From a checkpoint of a small transformer trained on Wikipedia.
Training: a variant of Muon for these matrices, 5132 steps.
Each number is 128 + 32 x the weight over its row's rms, rounded and kept within 0 to 255. Layers, rows and columns count from 0. Numbers have three digits each. The size before them is the row's rms in percent of the matrix's.

# layer 11 attention query, 384x384, rms 0.105, rows 183-237, columns 256-383
094:172121105101111165152132080190134155130143069097117140122036131161066052154107151146115116097118106172031128087167098095106203125130141110151131120162113192130132158104136099149140134142117120094204174088134069151077160081102129120155134134146129155118070114167191082142146100178083124144138126083065126138093166087131117145156152132130188145166107140077136089177164102112143118163089
093:088099161168179118156138127178085067155148068127057143120104065106170113168112186134127158109131122140107105079110101152159164118116160108121142087151170166104065166163155188136118123127158099110094146077170126158114113115113116167120166148036137133094101117065085104112139147125089161131108123103094139124190157110154042109110140136094146156205101168101078164134113082119135129168131
097:097088132150107158125159124158161133146160063122078185044119177110095135161159102199144197141140131144086124126126138123141057113105117133093150094158178155132151104150152100144113152136105159154131142105162196083094092110159113170103140155129149128122113103143193155228145043089096162126076133161146169136111154095113095112160116170121198146124109190076110151154110183082105156128083
100:112090090156114087202118135121138098155085064100114119128040149121119105170085081122109167091145123210102104110110126119101075119081119103132114064129126125161144087081168110161113133115062134132133097070136186117158067165133133164107108123069087149158131072108108091183200116177116097169105136109093136135149069153176153185154123130149134123107129117082187125108147122147190118121140
084:131117128097140141083154090167153132121144185106100130127176144187114148179049153147072154160139089136131162126150120128116162192183127070122097124107093111173169122095115210094171122161155115172124109156090059182087118088132089114101172150150169167092112140121109108141194106167144087122194119161076172080118101083172173141145082178113178089107113177165131096153145199100102146138160
101:104134180099136116137130162110101146144156116146081162152137126150151087114128102161175089082103112109209074156091140182150176141127054142183115115051121055150149140169085130091164127109154208126111124124123178082142130049110120142129101156107112179151163159190075154142149137143137093146136107090084113143116065170100115092107144172132170173082112161161127139152156117171149125099153
101:129109131101070135191111118114148060122103118153125085128073100158110133136176106126091087116135141118045170118068102097090107112087041186129166112145129138159125149148158133103092152146100150135162112138132144130083187161133126137160113143107082148137147112153090155111138129092112105176111151107088143117114116148127070153100166084161215138094124133108104164145196097105161110149123
104:085141116146146117086189176108153157151122165114107070136095158105106129194146130135125092153089150134173097084162136147124096082082145142163108151152174151084103120134105122147148202141122135104164107103161134147139120169086138090187113089125150106068146102107188096137077100115119141115124137088071081194179075115084129145117195146118132122174149110122124137116145176132134099160105
101:147124102085145164164180103135130093148099168149158128146097143113122117088136076164130144151162135157159108153155110123094027187094079144109182114084180131122111155091135080164157132162136095163120111081107142137139101152155109132149107128116114161120085160145138146077066126114153055054161099145146109216112147173147100103089055114136125126139115101117134116154115127155157141159148
119:109102110121165127137135156055105080093179160086090046069171124089120135137148090110087119110169122146151073146132119160127150109145162119104072111117103111145182153093150144056140132127178107142130137155119153209164074098141155128113181084081089104100159125105143153156076128097132096145140176142137121107178092172151154109153060076128001096164093160076132157128111106135110172073202
104:090090094188065135123089126166091140172081109123147144143122146118131115125062120138106111147159113148183206098139116129074113117137204125145133151148145188153119149117143099102127143137132114182168163186106157095136139135093101119160140095150181158087166111176131102112156130170096155163123144122102190113134148141166172147168152160126131097131076212078123141152154176073104099102127
107:119093129136110075137093176137141094096123143156140129097108153121158161146174113094158168190153094139122090089148127134130113190112169157161126155151101154156115135134148127107104161129147192168125118137147147106106106146044180177138120122134145120104128047202104079125142210114122109123142107065067139169158070211154110127132143151119066088118141155091167166096146151116113091139138
107:143137113069133119172117112127109111108178159094097180109180132161136111127046156104157148126126086186102070119204115081120164148092077130148079088120085138173101113181121118169146103136211069084157092100116048200140126070091149096120113117178125168059141139184181048109138191144132117172145108092105130078174131161147148107162089111122086072117091161089129119142097100117124138162181
111:139158183141142090184122220153142118101117150146118154118115061156130113094149165127117185088150157102162117088102156158156100149118111126130121121167149120136117189130131140145134118128145141080127132167162146081132103162178129127109102131096109172186122141088146143087100149132154174116159132140118062092219168085107114121153162134102113180152163096117127150179079090068144149119110
108:129111113136108164181123127168137176124115087108091208049119110074124189125088171140187163168108131138169140091122097079093166137086154155128134197093132143125145124127160158125079145144111136227102120166143131131214168076094103150107169159082166082099162149123112074093174116136128079132175113120109172137154154113157126130111090162163094117148140156102136126133129132158078157155200
117:150168144090119122152126104163126117104183112167119095096112152086127131102095137122157083115090153081192201116143180102077168103073172139086134130112184133211121080108145176147152128104079171142176160119118171196147141170142099112125141149116119082164124157150127039130156191179108163139158119071119176201108190126193095103118150058068198106175098131077099136152097117067126145108148
106:096124136121133167243125200139110111143176147124164047141110138116102146108152130165147120112159149138134169114108143131156087122158167132149097112060140123107160135150112147142137134113144150142108173186157135141118112141155147078141180088125077107156113189095124112122110127185124181123190069084092145154149131167167105136123144096085121110141090123142142128166123073093164118131171
119:145094100123071080092152117102150093166114184116182087122104116053155119168215138122142188118146113160132122140125097167118167136091124156128155164137099147155082087146163120120102138123125149123115133128142131216185149158159116077106127138127163129118164122146144092072226134131154100097102134100131128203147189112172062151129065161092090083148115127164104186098114087149109185114083
106:137158096147123139108145096174138081166135078133127182123054113151141112141141118129100101181107081090105121085080142106099101127131147092122184148170134167112118117085122164089216117145110154124137164104153179080112126108168178142119100112099205207098145131122124161133133077057108138110107108150141091152125149162082141136172089137104200091150163079163144110109088190056119093096107
110:135142122086130149119142172121098155119070151130147175137194159119109148131080153121177120188126129142199073140150101119123132152098094115133117193078106146146157157134144096086084095133080165129104106110120106157145111101109096091112111141143144066039126122182123118140148130126135097053125134129112163184159116116133062088123174105125165121124157138104164096163134125145125142155159
115:153125051086166059161104163150142091107104146159148138114144145090135130155157120083121114155135122130134139103118139119152127176175121119101181188111088155109150129098088171172043136140106081149128112099146149116170160178152095137136086144137172140083135093186101076087088133192151165110116124138153132148095094103042093111118177110117092123112127108146159071174139146138112125138126
119:148139146127137149072053121183138089143107157115131090105141110111164128147115128090077117180149120051104141049130135130139164121135144154141203167122153173131122127096169085111106151092126071139146088112177126139097165129153104167133118102146120150130165087112164090162086142160083146171186153086148096117126072111075086092128132092080118189127132140081112093136118075140115126176150
109:100118173108163117181150069128117118148092077113088168128072150116138152145100164097187159116140097143115108092116155093160102188121080144168089122098089171093100127155153144147068174115103152144108099139140149090086112126204122123106169121124139173135179123117211036195173054142128142176090178088119127118143110109106108131181150154080121163114118137108155134139122166102168137103153
119:121084089175161129124152144193110136082073143116187129109133139145132099168102152096146170076065124130149158092148146145109184131056091120095123174115123101140136107054166138104224072122108110148166057142127144125136145169107132093127108159112154063044175159156084164152149163092179117151147137140101156115147169102216111146138138141152111105103117087167134064094075165137086117141106
117:100117136100124165175140093186106146118137039157104127149100105114099108167067148112093127116111207207110126108183172118131165171077120090144092124112134122170142161122119172120191127103180179139144099074068130108135076123171126128139162124119147074135092132109131055182197155094080102080099068086146131087109118143133112142140151146144117122164080139127125117123142132119113122098178
111:120118115112158146109097149123154120073112193130129108115148118104124134093072084203158132112123155109186143183138123133165104147179138115095173105176153076147179115123142143142096078111107131143113121146073095126137127121141137125133105109143070157153089115083095176131094141118128119142170162080135180147110150129155145102122119078093174180107072144111126163152159157144122105082138
115:079148070100109159079159204152160088140098061138104161107080168116113168079097107138139101124114100134081142115179148154107107084075163066107173205136116147192106134076132091182095089101077077133121124107109133101146139115168130134118106173107150096104135116086138147132063141143150136135208150141150163149147161147128134132111116134132170099121132085144166086125162149135138128046124
115:080131156107134101143116128124146089140119166135073099117071112078151138132108151147190107129072121171160083141066127146158090126100167149163178134122157141097074064149064113143120128119137093197132160135125110092159151118077149124133187106130079111112152137108144102109127164105081176126165134065113162152114109126156085135128076188169117141162134094120124154077121074102125144100108
115:117179162139160115133117114138141100089096146173118163103095110125143102167158088123103100115156150120160185099062159099127126094099148106123135134174121154166085121173106124120096097126154136126091136095195061106164156131160129115106098166149158111154186125161127070164125154131162197141109050152171091038091146144126105110146153108124077132186176142133130078142161121123124156189117
117:112123229139142100107150128052095140128058077131142129124170183124172055132126168177198124101113117152206120149162151127145127156102091153152122052123106114119079103122075104159094101094077120111093156148081146125137126121150115120172108145155094088141141138103064149133169108154101122137102181090124130059122118174064119133084117135144128150129063143120071199133081117161169136152173
121:109093113031137128146165081144056125131092163136193143122151189123119174135118104116107111134150099111086125119086168145105150102091117129153079111135069139093081126129111171115084133129124116113107093194091133131029152143148133092187129113128162138117098151094128076154143129183111176145127093146110129140117099140083101111098129097126102103072109131115158112126165136058146137115103
110:126138092123145148109158154116128146115133121133135152159166107185087122130092122133119154093144159161180113067133167175133147109172174063164129178104093166124000134059146119135110110151145113147119061107075123209165122147119117141137143135146101138113107050086079197121098144084124178124128180113154143131145122142143103142143118134121127132130165106111130114121109125115176083152135
118:114099189173133166080142074107117093193155115168096111181115090156133109139207108127146150152172126144082105110122186135152137111124090120107148077177143104116156104108079141149121089070207105148141164119209150137142097168111109113145151158170130143142089124108141107126072165051168091132054116131141110155053087114122125146151151064146184147134129130122142156115097111102151112127125
117:112164117178124085135214171161102148149119132193094136129061198154132171082125132146160188158119115136068148146104107093123160076114133140186102075120149104121098143149086134175162146146112126058088190089176056147117104108076135123145048145155139163132132138149080070123152046174091136156109154159099135139123067104119176106100117134111153170086106146145160080150076163135149166143146
115:155082121166118141155130132129164136122152085120115205112108097155146101103194097120089146120079097076095165062075087137145167126157098075085193133093048171159163123119120172178156142112156110164157146126188102110128104151102119161095143134139152171127150068167088157156148098157100141130151138129141089120100135125120133156100124142119196126140100165110122178128091158118144119092120
115:114155134124095116169140131130137133121114129111162133079141098049146141094110094184157126097094112142120113103131193143140179107121120138134105166091138136152131161132138180142198115157126098101104063112116145104114147120144115105131120161158149149117070104080113105134114117138087164163138153105093200089076041128129065153080109136132100155121065118122120087142118150084123148109164
117:181137112160093139152082112069108045168134111148166100122095135129088164023089163105146160088060162130120105110149122090132139124123160161140102089039148132094139095150096133098104106146185172145142110148136173122126110139092180116163162126050166105156135091116118164056137156042155140100083107089146112127131107169113123085094113130070121135180091159141151093106108120090112130161078
113:115178060156140154082106131102088093086107192152155148143076116154083152098100117089024064110191143167047140181156164064101193099124171142145105171196158160126097115101191108070185137136111114137109130117144078139100111140068119140103139144147120122182117086149153159163167158079143170123128113150143161053126093114110153119149098149103118183149126149099104156111147177120110174075177
117:091120053124146140143131162116047131125092132151120067100148119118165142155142096166096157117115141132085160128079159121137099156119162084127077141132142078132129135125117134136120137106139117122091152114073123144096162136092103152122162096131075139136094117135067082107109147181109145113164116113133152116153174141124122101044123102189144119148114105103125161117116098110095117161110
117:117104130073161131094076129090142129134062113152129111138183125141119127129164114164252054085070113134138167086190086046125119152200075146150170120135116119106124132139103077103119143120114093092163084102140082111114054123130091082135108128158180108099153158144112203066144114122106109126131184126114084134054161085128129158208166143127130081062176140158067113154111155111115126133060
114:150153140186144121117073146099157163068187073134132175146187132145170106115188140116132086179143102132087162124126146166168174135131138119153086154068149170141134152115080154112035135146163143100133172174115124142172088158127156116139184128128105095107093139102185171113141078133103098147089136135126084188084181077150131175119106111144119095112126131140140150175096119142135088190140
112:067101121140092120110159119103097098145172110132127184101202093137134117127102116159101079167109082151177127141099080133107102065128172160173143085138154101121148104114170150155081092118163204204132201117139146153076166144155066120153095116154123117140156101142135164147046154139134136141109131142154134111163120138119145147134134162158060107095157087109179138130149125144108117128118
115:063103114145152158142071137136063150140083133091141180096068138148129146121119109101146150111131121087100131157119133169133131093186127157100117123073099143115096103106067070106120139140130084112172168198095157058156099127146140149093127139185172195116174131090123160049159136103063169186136080082153144145141123127152152105153143104124146091214096149144137133102127068098140146176142
115:097115235148132150140108125169125147187132106110100173149114096156130049160107123117090126121173083111156152209108103117100138066168133164153149089134100126138134113148111199077166115161117147064146158113134167120111079136136131174088102149143153136104105113116162157085151093107157118154134109133136098084155162142116110084183090172146142116111193105092095060180117147101169062118162
114:117124153093123098117110171125123160130109077118126118136104133165123148118174108093036146159127121153131145136132130113189077112151087128146154125164126127139100127111096137117190162148163122120138102109179192128103120104085179129054082177141112097162188170095134086108115165136124159224096156126124152136136117101171134140158079049182096132189156113120136166101119168110094158152132
118:168155053083151181079129123107169120139070116123153195102083148104097093134114127137237160124153104104123154082089128213170156136071111146109130090118194093134103114124134044107121152086127135124115135103066146128175105127126109128151164115134195102165133150148107144140102091156152161160143121120187103145110109148159199139135138115195032104164108142159148149085128055102129121088144
118:132136141066105096066104133099198120149092137079117114146205101077097211082079149150130063139108124064086174119097136136147093134202112194080141049141139110166136114153131094115121146174127132126135191071184121099108164117081157117144093126119175109156143100125126164088155098189154187116100136230082136165169138130181104114101169108121080127151165132100104183108178169139151117205079
117:143166075136153115079082084148208151109173134107130108181119114115105122110141120112137190113158139133184207089156160135100153152132120088117077161111174113170124155088139105108115143100175137213193114096100088051036106114153121147127088101118115112141099183157194151136196095110132078117074169124093104127115128124120101113084138106162180145155078140147152106131179090159131165129109
115:079140099186153120176109134074143133134082110192129166097234128219137146180151101213155200116121131105083107111135123117148160087117114171101147108113127133123197106168077148127071140107104151137120119098152151143096125082113176150122150140170107149145144137096128139097190161130138077119163120126163164156149138193126135138151127109090068140122162105097149152164163128150142132106145
119:101156142116131102157118131139181127120117141104121138118090119112140116181171148151021162166109115124121080070130109126121112152131161115140138174123085147140174085130094038101178111171125097146120137137153118130109110176112104119114100124152159154118123117064108101155148062144135122059131163107179172092065195172106116111144141105156175119169103167147098082098101163127137122087066
112:119136040122097128076135145136070122132131067122144082117141121143103180092190097121188113103105115179187144141104117107083046166098132050127120121155159199111130128164111102139120138113116125113104211163174146111084060128145199113141097094079129154124142124145170140096156224110098183137148132116124088156173145122135142153114102109048015110166146156163153125131109108153049160143111
118:075101085113139088047096135122117117160108139143142117163044103125120149160121145160119170081149116160084139122109122131052064101218088147110116125158181140150105171125136121143162120091095150112091196143113122140194164150136180120154153116093085113075144124196139164167108165084105125121087107110126182122141182117143177096111159167167104138148058118132155073111115194092183118114075
118:144132133182117064132125136085124162159200166171122215155122132121173182156143144103144166188111183116159071147128088076109141174103131071094174090158087132140158110119123150115090123100131130175100134107062120085043105137106135061153201180098125096150133093120144103155117129133161152180150101129100111118103116160136146139096109137120086167118096146123097092091125098076117139166132
119:123196090081116162090166074144115163098146127144113176114149137111131163200087131121159142122151097108133144133189172050122098127145115080140128167101156057133082116101200113107119131177064110080133111146112117143131173122113133121130123077140148109066077153128131088146161148058141122173087053120154165084077121068120096118151080124162128100129161120145166240115145116152122126138106
115:136208109103123102112170142113133135142060116098120072103156115108069132185109162075120093158147124210152114122103167136149084075053106199113104110143098127106143105180106145069161122160071139112144156209097115148120119128090134094092105176142110115118101117088125160096157136118135148134115128103139137084160146136076142151079104150143134124125165124137118155092095166126144163173184
# layer 11 attention key, 384x384, rms 0.102, rows 183-236, columns 256-383
090:108039101163079136163079125129097144143085127078137167146089116171135104176062164139141208138142124159105130102157171127116159097074158081119102144117126189208081144133147069153066143137188128150163123173100079116136153080116095150129149148129166135054147120113129137129148131105110131071114125107089163129200091130167133133182137162159119102129103182087114111137110091085124131128171
085:123197127129117151121148147159098164122164123130143130096098128132121114174172112117105110223133152093130102088153125113095159120091050159151147148150129137131217119110138134098161122075098132155126148147135136158139153183130161145223108103110112127101177129090100095137123109119057084096149144133113108093184110128094192157096169132160088128086150114124119132142179109136131168156101
083:172166151173139156141117087137109114195194102143133136190057158112121116095124152140060176082119125094088102178119146131165138103162143119175114208113128074125153147048103180133084138163125139186181104137161127085074216144118119093090140136092140107156138106121121099116109156137186089090147188125083108141127090153145109135142173146114094139130080132100156117224134125103146079115215
079:120155154139124113094142112139108158178122110119135114163127158133132137151118134103138100129109140104101119157119125119102072164134113179151134150161088121103131091190093069177140142134131123124119183075139090117158142105125138072143088101143111137139167121083108106104142147122111171115122109119141111180134117083095122114119140048059113121129158110177159158173153141103163139109141
074:205137168152192126129086154143140160087160197113138132118122074149117092078157095155121065133135160143150125163068125147180138043169121091128102108138053145156119086106207140129113130135128146171137099059125138137171057159123120160183164122200180137101149126087095103120158122149151128105131149161205182087111098144058123103156123134103129105145111134138127116067087105143103113082100
090:078126086159051075168144116088114166098096147086112110122107133074174072160113141171189109187138069136148125111131075086138155065119137112106184102117150095110116125165152132158165134172108076083105118097135150138136100095141104105148079132101137146091085152081087145198158120126109140160168132064138192104108086098148167101091098145146115087115160118085159108134111190106124085125161
095:066146156173065087142157134144110141170123111116147140134103116128105124111084141070122151139117143135070139102132163132096131180116156135093167127126179099104155090152088091087174131059134186084156167101071106109169142078096107086137184147179100131099118200113086089133082142164162148117135090075127129107116161158091129142093152175132166162113120100134110121173128084058157116140124
092:141159091131122139142076107146080131148123081150137092138164131126093141120137140105175109161206118082117107156102118106165185115130122129164129096161095108136212140141143163124017100099116111100115111157116157064186135160131123150160151159108162100162094028121107120147152068123107159161105125117154094121085116092203132065156144183169113124111099150099175141131160182100107104125116
090:111120125179105098106111099100178141180146045116086064103173132127129087206096168106131121129095146125079132118096144080134147060116159145162171144153155110146102136154052092152212146125096118135123118129139137106092140143094123095133080106125142125145068167116124065203137122149074196156129159110109133091126094113076090128175169104148135121108170097165145118117120162103136114133126
096:142141116128149129080153114080185135129136122164148157122161129179094146120118093065182096132137138106121107137133142113159086139119042157129158111194168096100114134135074117123081120125102115117100149138117110170128147077144050075109103127189117056191099171123100147133152180141128088129110102133134119160116176112105148158076109100111144145091145094193161123143086112105157114158059
087:111059065204159171106114162108151171155153150139116105098152149056138176094116115107219126137151114104155139147140123180115081095130085114161133118144123138166096076130178066180116132127112129103109146082135107140159128112123114111189164146167112096142165058133198137114140188151136121148095163134096092179132179134154117141153134162129105090116113140093131095149161080078107119111106
098:144146178088076109079129130116072119150121081128132091119139132128112112106130055124097175078117167088104179125125136196113119133164123093133179099143134097074124121138082152146141113164086103113134132135138211076103138176156072128097164134042124159170129166116110125134162117153154128175112142119156123117081175144157123147088130116121111171175115076156172140128105129109169120114098
088:184127188171165151110113156158171143107091201157084137179162080164099172134096155076102191150129076120150148085107096190125127129169155103125095149140124127157136149103147146150130137167143093170193107104045097127145179115181122090055131115149144145111135119123138166096089152152095115103107124157098205096177093140165152111106171086135141140122098181136134197169132144112079122111109
099:154143145127097143155144132117175088090153169103148102138152092104072124100147099093161140098117098089089136118109123164186140106154147148116145052134139095101145156065132141098174125112113107130107050114138182159070077160151143095126107175150095083122093123156128183146121113132151162143079113083125038110123132081118090146140119124043155130103059131171115126110156169165108140093071
106:125152125126113103123148165138185068146048158134199116086115081155167084137176159121078106046170121111100127083147166144121114106191070116096179091088121166081123172109086140162142170174125105099104125130144183103069152206137165128161088092165131146155133122129136111087141165117152101168144125076151083136158186124102128142109189158115099127103116095122139226122181117144041129168157
100:080140115116109100129147119116182145134147069148151177134137138179089118195085121073105055131125132126105145099152133163092170167091124113152134156112166173154074078139152066161123090149146091186106068127175121152149147099088134116146116118185125150106176107127110080128147095117154168147088133074153128096118168112149144141151082113102141126095143134054091077129099143101061080128092
124:129141131110163110113166151148105135144153162149185067148145168089136124103157146118147114169148131157126113153128127142092142108054201108077134054129125073151097118083132148154156167149122092058151120090131178141180136181159119104089131144161117098090107124089080122112122151136069142147146182131130176156135203112173115132149103145068133148160083122105088137156109139076110169174127
104:134128117112138101116157167119131126157068186135154082117139169099126109167201140161180199168174143097143081127133130190122149090053098090134127126134145125155152128164115126128126111109179114119090136149085131179196173156184076170123094075150073092121108146104157159108159131133072089146154077063123059089136110076206128115100092148156143156110106178122114173175100122117135134141139
127:153176128093062132136136112136072165132065211137154136110151151153086098130203123075157168190121131108120072110105144243133127118066052109101129139154104100128129109144130103140118116136156088145156156120134133102195136167138123116139088133093161126096106135046117180044188085103119093128111117066146122145115168082121130151085079097156131125167089147155099176159128121120136164165062
102:153094106166138163134164089160098143111148169065130175174178131116123199034127153105185156167166143087105164170136159119096121149111112120161104071107111083129130130123151152182070155096162130112129163060150136134170165034098124136135162156144118142087109147134151182144149125123066094124153106136107129181082099161119087147213097144125112146154068176136120096123123122158110158115137
132:133120090035109124073143084165071092110093098110163131116142131071134074172103163111112126164143081122115126151153092093134124117082102086135149149078153193149192151129128140201085059115076149098152096147056120143159120135118084132108066155163107114097142103154110165052137124120088134128125137109120075137132078119130126094139105162095092146068183136159105082107131177100084064143140
122:169082109145145109108142172149148089148160112173102127113134158150162126158125142149112157128107125043129123159181108154137097146109189160121150148132152172099091145126149111140179122128103135109128090127161168111144128126119109094126132166152132131132151106127136098117136104134122062173196133125122089124102111127116120145089141153126124185150156151121145062103106099137131151107161
133:118113127087093149093126128134073128139183140134093132124139159144153151152148110114105168095111103073146121129123121110147118100108150136138159160104122193105110114184110091147076162115122116120106108186165108118130132133107103118146125125115097159100170075093143038158144101146102110193157160126146130063168070128072130088100150103085135164126118175102125185164141128179149147105145
129:115117150111151100117140158137098115134093162097173153107189128107201178112147133147150129110160129048102070122115079126141117170148172127106131091170159173082112120137119127121126126088098171144178128132090169105146114084108147153111099167146086100109154088158109236068096116114169127167153128159145119164125191093116125152149082095126108141109234125134135134071093118175161150114083
124:121135134148111067144131080119095139126090137114145072174060071116102119122092118134118142120066116153125182095122154155114100113128091087146142136101125056166144087078168145141171107117165128121148111075064106091122135207160134107152164127171210082155136185104161103153153177111159107111103111114135124122111096135127181107119142137137129098135061123131140104137127115131125113129097
133:160113166142117140150099135116128090109129193138107135167095112083132165156134122177140210182143167089155092130084118087186156103141133136137164045126140056046207150093148171163158143124138066058110052089108153137128137178133091137124094137126158138160098129138102159162126162151136113102092118108139136141086080096129117135101155148116133138122087183117135200101104124161142162136153
133:110121086123082109102104155132153061158111084077106122098102173165100151120107138103109080105075129135132167116188083117062131120100209115055144187137152116135074065099158133099107099116052152135124084093089138153177100133170106113161142174162090093132123117110122161118088116121079086122157161112130097140132149144113180144085131127075131138122030092150109044137120103086171092116105
133:153106149125087137120075149141152102148130207116127158153166157167185098115073175154134133150009154154116084135117094147128151108148124133098127105057134178142131071104103112128061141098181124170130163169137125131130140103126138182105114118171215121138136150127117097144087134115109083111151123115156145187141142122144150165143101136115102116190109117102066131105159052126144176121089
141:148138131170178158107108122117163076145146088176100151095105137132178193128154143131126077124148136170134115076157120154140144120096125145156139216092113116153137133112143122157105104179110115167088114067160097060131150141104132096113136067162156115132126124143118065181177123151099208121116156152155120177124185159093135114176139141150107119152116102111150130135113124133127127129106
146:206160162127131111141146107112161171114073127103138097118117132145142065145150145142205180126063122109147116175175127152112126152129135134086139079118122102100162093120114100149143119118122139142116146145142184137144114117123131168170060152145105138169114155144109196146158163093140165122131153080099092123138150141144118136097146127107087127147140160123060164139149156110078138100145
145:110143123138104138165113131115111128179145179077140122120134102141157105107164163154184125092178141081101108134052117052200120100084097155108145117120094099120133106162087146107096149091142118160062128130060128150041144137146114150142111119119074090117123058115155064200146158150142166193138087157123104086159130107140161128104106096102110153081126146108143170111126157100118152135185
148:155075079113119116147117160130107112133115052111134106137065146079098122219086123141178137131111135122144156101143095186130144137074168066119149122105127182121093159094172097166135109190115112144110070076099109180174133133136129130158081117174120122145129138118100161124122167134107134114164155084132141114124137119155076113150143156136114151134188141119140107107114094130123127132099
138:135114131122146173138184090165129097124113078128151138137136144093130139099159096113151102093136088106104120161139131162142122090151063124165133179068130031114153153091084180108093129091137125113139160170117136116134143143083172137176177151137186146134146063179148148127101158150156076208108109124119123127094095104153131157136096099155115141143124123127109163111124088099155128140119
143:110151109132134116107143117132097107108111122161105127109159104142108101125102161172181132170147172056116092130135067063136154107124117152173162111154118108171146150130124148161129118174096120077152155094149083124040136117107154143115111145082103108173141075156096037154129130108073136100164115153131121179118081148095106117138165134130133137052088099109144125132122204141142141180197
145:142174162163119061159125180132088108114136082141160127156103136103137137074153123110083191123043097113111126149056133128136116104186084067122115069158113189156138095169102163187110127210106109201105139140163082122096110170093162146090107104115115183130117118136157078157104093183108151129122113087160098129089124105085137163050154138107138103147112126111154079094175140179143113106139
155:085127120095124143175175190116124134113135177129101120064102118104146112184130113177136087137158149128106173130149143215101127137155146141169169135123147055149122116133133180140146184097109118114130064120095106118147139139110085092148191127149058124079090105114123101182103108110140131160109135068163166095114088104105075156148117142135118108160090144120101136159129173096129085125121
154:123133131149092155133128148105119099126148094080136122077128146098113157037107143119143114190103167116124098108184110130098140112090135117101140060106123172141110140108098140154121078152200194124166088092152195106096108087140110116144127113084128157163152092109089129097134118123143083117118090131117115137077142186131143142097123175109125086093096085111121087127116108110102113154023
141:096124105135114131114151107170100171163115100089109156109085140113135129024122152150086130156179107197116067145059169098115179091113157139113116091163166115091112108107142082104181098177171143182153110147171094117132144200148140170172130169128156129109095100152127154156066115113151115092091141068113133068106085130112127120189092137122160176164072123089139121129178149093156128125102
159:115132108159134137111142158112066052093107150092109141141133153121155131173119124144145195065145176097150123147071125142138069172101159135133134188109102054141069130112130123120090126113112090100135148172087020105060155102136077102133106130165074136150129088102118088033119090132182101109142133083131151144128146096144136147084140118158140110120112109128109144152092129114117121104129
154:095180161110131095083175122099132138144084157122146155121178144114157168146183084154220037116089108141113117096166135035174130170118146152175109095136124138113134125183096172111174149183106140119193114099122097121122103151114089120128112121134147137109104134147124163130188147111122120137109108183094093142090179077120107099155113179132132109054146109113100144081101155149093145140131
151:144103156128084168184111147133127170142155103087119117188208109144140153121149129131133123128120056151136139101143123108182133159117193125146118104134121167143204108175104139129000107105180122088117187176083148106158116132136152141096145152144087089106116095118096220084156128124063139067073088099091044188138185080133147129143135108149144127125091175158107168109149143134132152182181
154:040123133112100113104113110111118147150164110117126107069180096179124080145106141120116100161085191172145145138165149122152119086123138149173164112154152111078178146185123201093048123176145172204136183113145072099054163092156093101135107131161126107157146094153207128158130143126200155133081127124156142104164173099112157119144147176223079161078158075130140169153103164142113119122056
143:105148129175154132123041152113052154119130093060129211169094154161109123115117149117111161130178101108128081179174163121129098102172126151117106093097114192141163128138164063141081166107162112146200137123086164075171092105118128145136080123114162143105141122122141137074178133158117147161146105154125149138111177101171116124170155096124108075158127125153159087135122134135085115154152
152:118126123147168107163106104120144178103070122100149148109110106117092107080095079130140153112199154113137103145178099080110103137173124182111107142076071117101113088104121186088091085104161090100129136147141210137135116133134115175122105128110139173133167112117149159059120142159156114147161149168148084135182130099123098097177155106106136113151168119128084105155088134112120121091165
149:126114102140148149098113104066122150103046106141108087174155106133075133148133116089128149094042148085110141105158200138126148130192116097152096109100157089116063127126123193120152149112137141079183156144133091162134140118085125133142056132089141068097114176139159137173170162137093187159090161118119119156125142121134097097209116154126102166164149183104154074138145144133120131162176
151:134097084097097119099122117163148073113109096164125147107126136123136138134123109139203135172167123113119153146158141195172153150069095097173116044149124069153132073122132065130151115114123120131116167109067135134151169104127127130152152128122154083120150119157143122144096153123194182159127143091157167116116168162128115155182090178177063125135126147131091127096093114063068151110140
151:127112106110111119110086107114162113080113213138141113087215127110101126108110095174197068127202142106109097144117065132127168109183119144127129121122133134162126115086093135101135149147194115125169255079197110065118112152098093149167131159140110107137154139079134137158130202136166155129120158127118079221157140108134156156145119119112101117158165135185108189136120132120124143184112
160:162137121148123135115091140130124191142152110097132106168171132111122179085191117117094201128107127117104194094149115150121121118143138062078093115138158107097125207080109127127128160094138116177173121102077085088062094112152158129119100115072104094132132173149126173198118104153146134094110095166096097157135098165115115155099148089143143094142062099150118139119111104182138110119071
151:101126096148139141122151098143079087120076138142130170126196112133120107177134133136130208170169140127135053138129143119152189109142176155110150152125111090128175155168115175137056137048163120125133082132102131083098089101127131151112102111159126122148160173089120161132196118105128090121148113206140120130170182175167176174150143148122092138130181126132165140119113112159142116106089
156:122135124105093132167184149163132119108181162099121130097123116149136137186114123142124133145111128129123137080150161168121133105136193119120134192097143156159059140130107080138133131116135132095118125100168130116102112139125129131154163192128135127126131128111122111168158131144169121098064136121184160113053191198130114173080154118124111120198057200155146122115129160133152154152123
154:117140098127126173094123138148077077096106120124146127109157124154089168036184156148134151106122114137172128084112126136053077103109102134197133116142120191105147193132097079150095104061141132118081171168183127136089147182125132112104114098136138168154180136136124116106164170152127120077133112148140058085128149148152180117090150109049077087142097152140179062125137126150131122112091
164:098136157099143140098069136165102162150141114118117128183114171124143109158104127162087125053168133149126120177185088141116072137137086069137114099140175156156072129089129148199169138137099111174141202114072135158242145182145133138096120095149142110135173148168123142147102142120182131144131112127108119121104176126133094113026148161213101110126029133140112122087119168106162132095074
152:151145144175114089086107109091053169134176164167136151145120141121163115185133145077102190132192117110139120122164087122155112120159133094106103094176109103096091126109165141090111132145145109167162183152078152068141122143138110148156160122097118104145126120149119074148126138104087095125178125075130141101087161110109144116065104104159115178165148157156089045099090069125095120157083
151:151130067108130185150165098149084081137175092167108178135113133138131139204128139130160169220159126065137115121068126092109138146130144104163128128123114120182069092102145138134089111081091132131113055106097058095178173129145071111149115135151139138171156152132168136166098172124145061094105155130132128106054077064125104104206092152138125124130094102134166189124125102143156143162117